Weights of a small transformer language model: no biases in attention or MLP.
Each number is 128 + 24 x the weight over its row's rms, rounded and kept within 0 to 255. Layers, rows and columns count from 0. Numbers have three digits each. The size before them is the row's rms in percent of the matrix's.

# layer 4 MLP gate, 192x64, rms 0.446, rows 151-191, columns 0-63
099:133091121139119177140176072109134123112119159163113142120106110151123087147103125135112111098135117162158078103191114139114108129123156122134119130101126102145127116114120155107134142131186113
093:098148099135142134174134127104165097110124123117111156180140162122121140177114134137180160134150127127133175122134119116124098140137155113165136110129142170132134193137123125100143100155130092
098:153147143085116159094116124131129141129101148140170140184144124095141123141123141182145142149074122076122127140125122117109138122098126171143160123102111131126107111154139118125154189136114164
100:116179140169119107144154113119113130128137126149132142150125134121121101133120080167115121105152088113128090145152138097082122141149177143094117081104123127164156118149183094142114140132128099
092:091186123141135155121094120109138071120159155130154119143143149141117132129128101117116100163131118128167130152125094116124129122125125115117086093105140136115200160142078158150144109108117116
096:130133099130084091130176177119100149099116137142107109129131110150138090087122144113153150147093129136138128117134170116128148161137117144109137096137124079139162101148179157132121092168147122
103:169114132123107174093145113089139163140117197124097152128102123122115134139117144129134100139108119076142121105142087091128140094136117155091147121122128081129129142159140137145121077105129109
099:122129107133127124102149156102095148134153145168153116174077095155120161148087132141074136117141103155090147113144132144156110128097126092114151125115117075167093115102124129124123134134131101
085:097129140137134042135107157110118124119141093151165151143131111105108160108126152139175103160139138151137140092151133108118104146100149130096134142121128171142104170150135115109137176139116144
115:157126117153123107117126153187171133122134146095119142108098124119131127127129090124168126146158152124138079133128138124163150138153152135150097110112167107196121136130078175107138112115126102
094:147125129123134101119095096141154133132167116147122100125089161105138150124118164145178087119107091138113082125096098156105122145174157112156145171138137150111165122131128121134102128161166103
105:125100094078137128124074120104153126123100106099134153152128140162129154158122120089095107141138108136140138148129106107147123139129153137132074132130122091105172154175108144104129114121176171
116:125077119105064134103155129136156096117156138108123182132092186121140133107115150137120098133103127129140144127130159145125117144126155149125140144134118159144130122173137162116091098168163103
103:118120122099142112107103142117115109166176126129144132106130107121097131124099087098079172151104113143151126112122131116140148132103129150147107112154088094142189108133117116177085111094134102
098:146140165128142099095107139137124107162138077141132109138148123146125117143130114125136146157109118104124159159105122116102155143153120090168097149149146098113140150186095135127176131081076134
113:170154100164138102142138118113115107133149120148142141097107128134092168124147129095117106154161125129137135116133110083175169095153130155104107130149157117144182097165118158129155125109087129
106:102133094160110072144113128123127085136131156184118142110156098140162133124160113157140140118085140140135144077138118138113090131103115130118130098093097126111143136113120077096103157102118142
114:134121099128141085102137124119075116124122110153126138120104105093098128162153117152111156132115135147127130129112143118136098094108080169147153093164147149139138125108180105093115100179090131
104:072119135111086102127119104131159110119131085138140112156141132115154130153142124156131062124121166127147112154163120128121130108136163100130152078150128162138134161127135102087069117132129113
106:115161082121094146116130116131131125147192131179160175122107115156125134080154125119098126123116144171118122162146119113101092127131125152121193140103127116102142141128148119149154158121113118
095:133116120139139109154071129097155117160137090128126120130105140122164134149122101161124122100142084113133106145093112140148107116109118109083117130086147117147182154082137129143128120127127058
106:146125117132135174133161084134086150135130155166146142105110104120064177133103136118103132086109092117138118114141081092137161107155145108108117121135154119121148142123120113084127109144098110
092:082167137139144139131159127157144122116154168089135106139138144125157061104107117091125137144162169150127143127190165122147103128147125155110125127114138155150114152093130113102127157124153108
105:118100136116159097121091128138141139091149131151139116127137135093125122151104158102081136152118153150148117090174146152122135173081170147104134134140158125117090115072142145178118138137127120
110:121130132153113129103125088148084126131144171137120146129122128174141092117133096127120088124094118171156110193086156143118132125116163126066137157120166154126124136131117131113095131140105150
096:116119159137157141113120111155099158147097137120132167183127159148124121137115140126102161129098146161095133149137118161144082085172117126138097125091122134158103126170166100149105133117153101
122:125133091138101133126105153103107133172150109122148089129166096152109116112134120101120103151155137172108173089137107066149101182146102153121105127133130107117157133135112162128129151109145108
091:108116102139147129150119132110092125120163111102111158106110151149109135136145106091144157091124126123156103135136167110112122153144161149158118130133174103167061096151113130072156133136108153
096:111112129098101095080150126122157133147187149138155194140096099113145132143124135143103101127069141099150143103125132102113109132105113143136137111105126122129134092105160110105155117141156166
102:154147134080160112133141129125126092145098096155147113087121125144135121171151103138148108133098138158178121153094137174085118094162158082134125121146126120144119125155116103090105127113103108
085:155144096102152100141127152105111077092124124143113130128101104120118135143131135104111118175087157118173119125100185101112112143104146155170123110112134101164111157153153118112131088097142141
088:117140156103163130193101096128118139124132143167159141177128089119133123127177128127119161166121143097129136104121153110093133136170081152166122102115162106119105135094109128134130108118117110
088:109121118124139118121121051140114125090115135120153106215107142163077135156070125105117099127151144126139129108111114106106130137155172107125137108151140116148109123124124123125123117101122134
081:167142131122131117076143089135185126060125159135126077106155129128113118150111133103158172095107126135121107120130152138095096141126120163121147162150142142110115115095147111099107137114109129
107:106140124133121089157123084102124164080128130131134101128137136105133090147111143139126166105140140144131126114129092161123131140186128120158155111180120123162125150072138112116083146116086102
110:165116174157139129093099147118169125149117102118144127140103147153083115144111075173096159150132092119147137153108097098140112138137124153157124099109148119151141091120098153146095134115130160
109:122112125075101126149144101141079118135137167191140176154125114100126140128152119147129163138089124140144126102135135120113101133115121186124145103072098099136133139128172125116129111156114127
093:093148142160156134138115094111144143190125121151114131162127109160117113125111124181122116176127175160102133125163115106121146161138115143117134121119146096121149127098169101146146184142153135
089:121144143121118116066147114119129102142098130150109109167098087139118163136136121116090136119131110085176109170135167108137117158154120125161197128127169107128139128092114121128114136132145149
100:127160145142137121122133140154145135113123117128105112130110160137152117124077111153107106096144141122127141112086128157137084162202136144118123120151078140127141131169166103154127126195138132
090:143106123091151100098185154139099134127168093143130134136117113165141133154106131099110133114133097204164123112137094082104123143139127158115117129124153113115124135121148170116135103148125087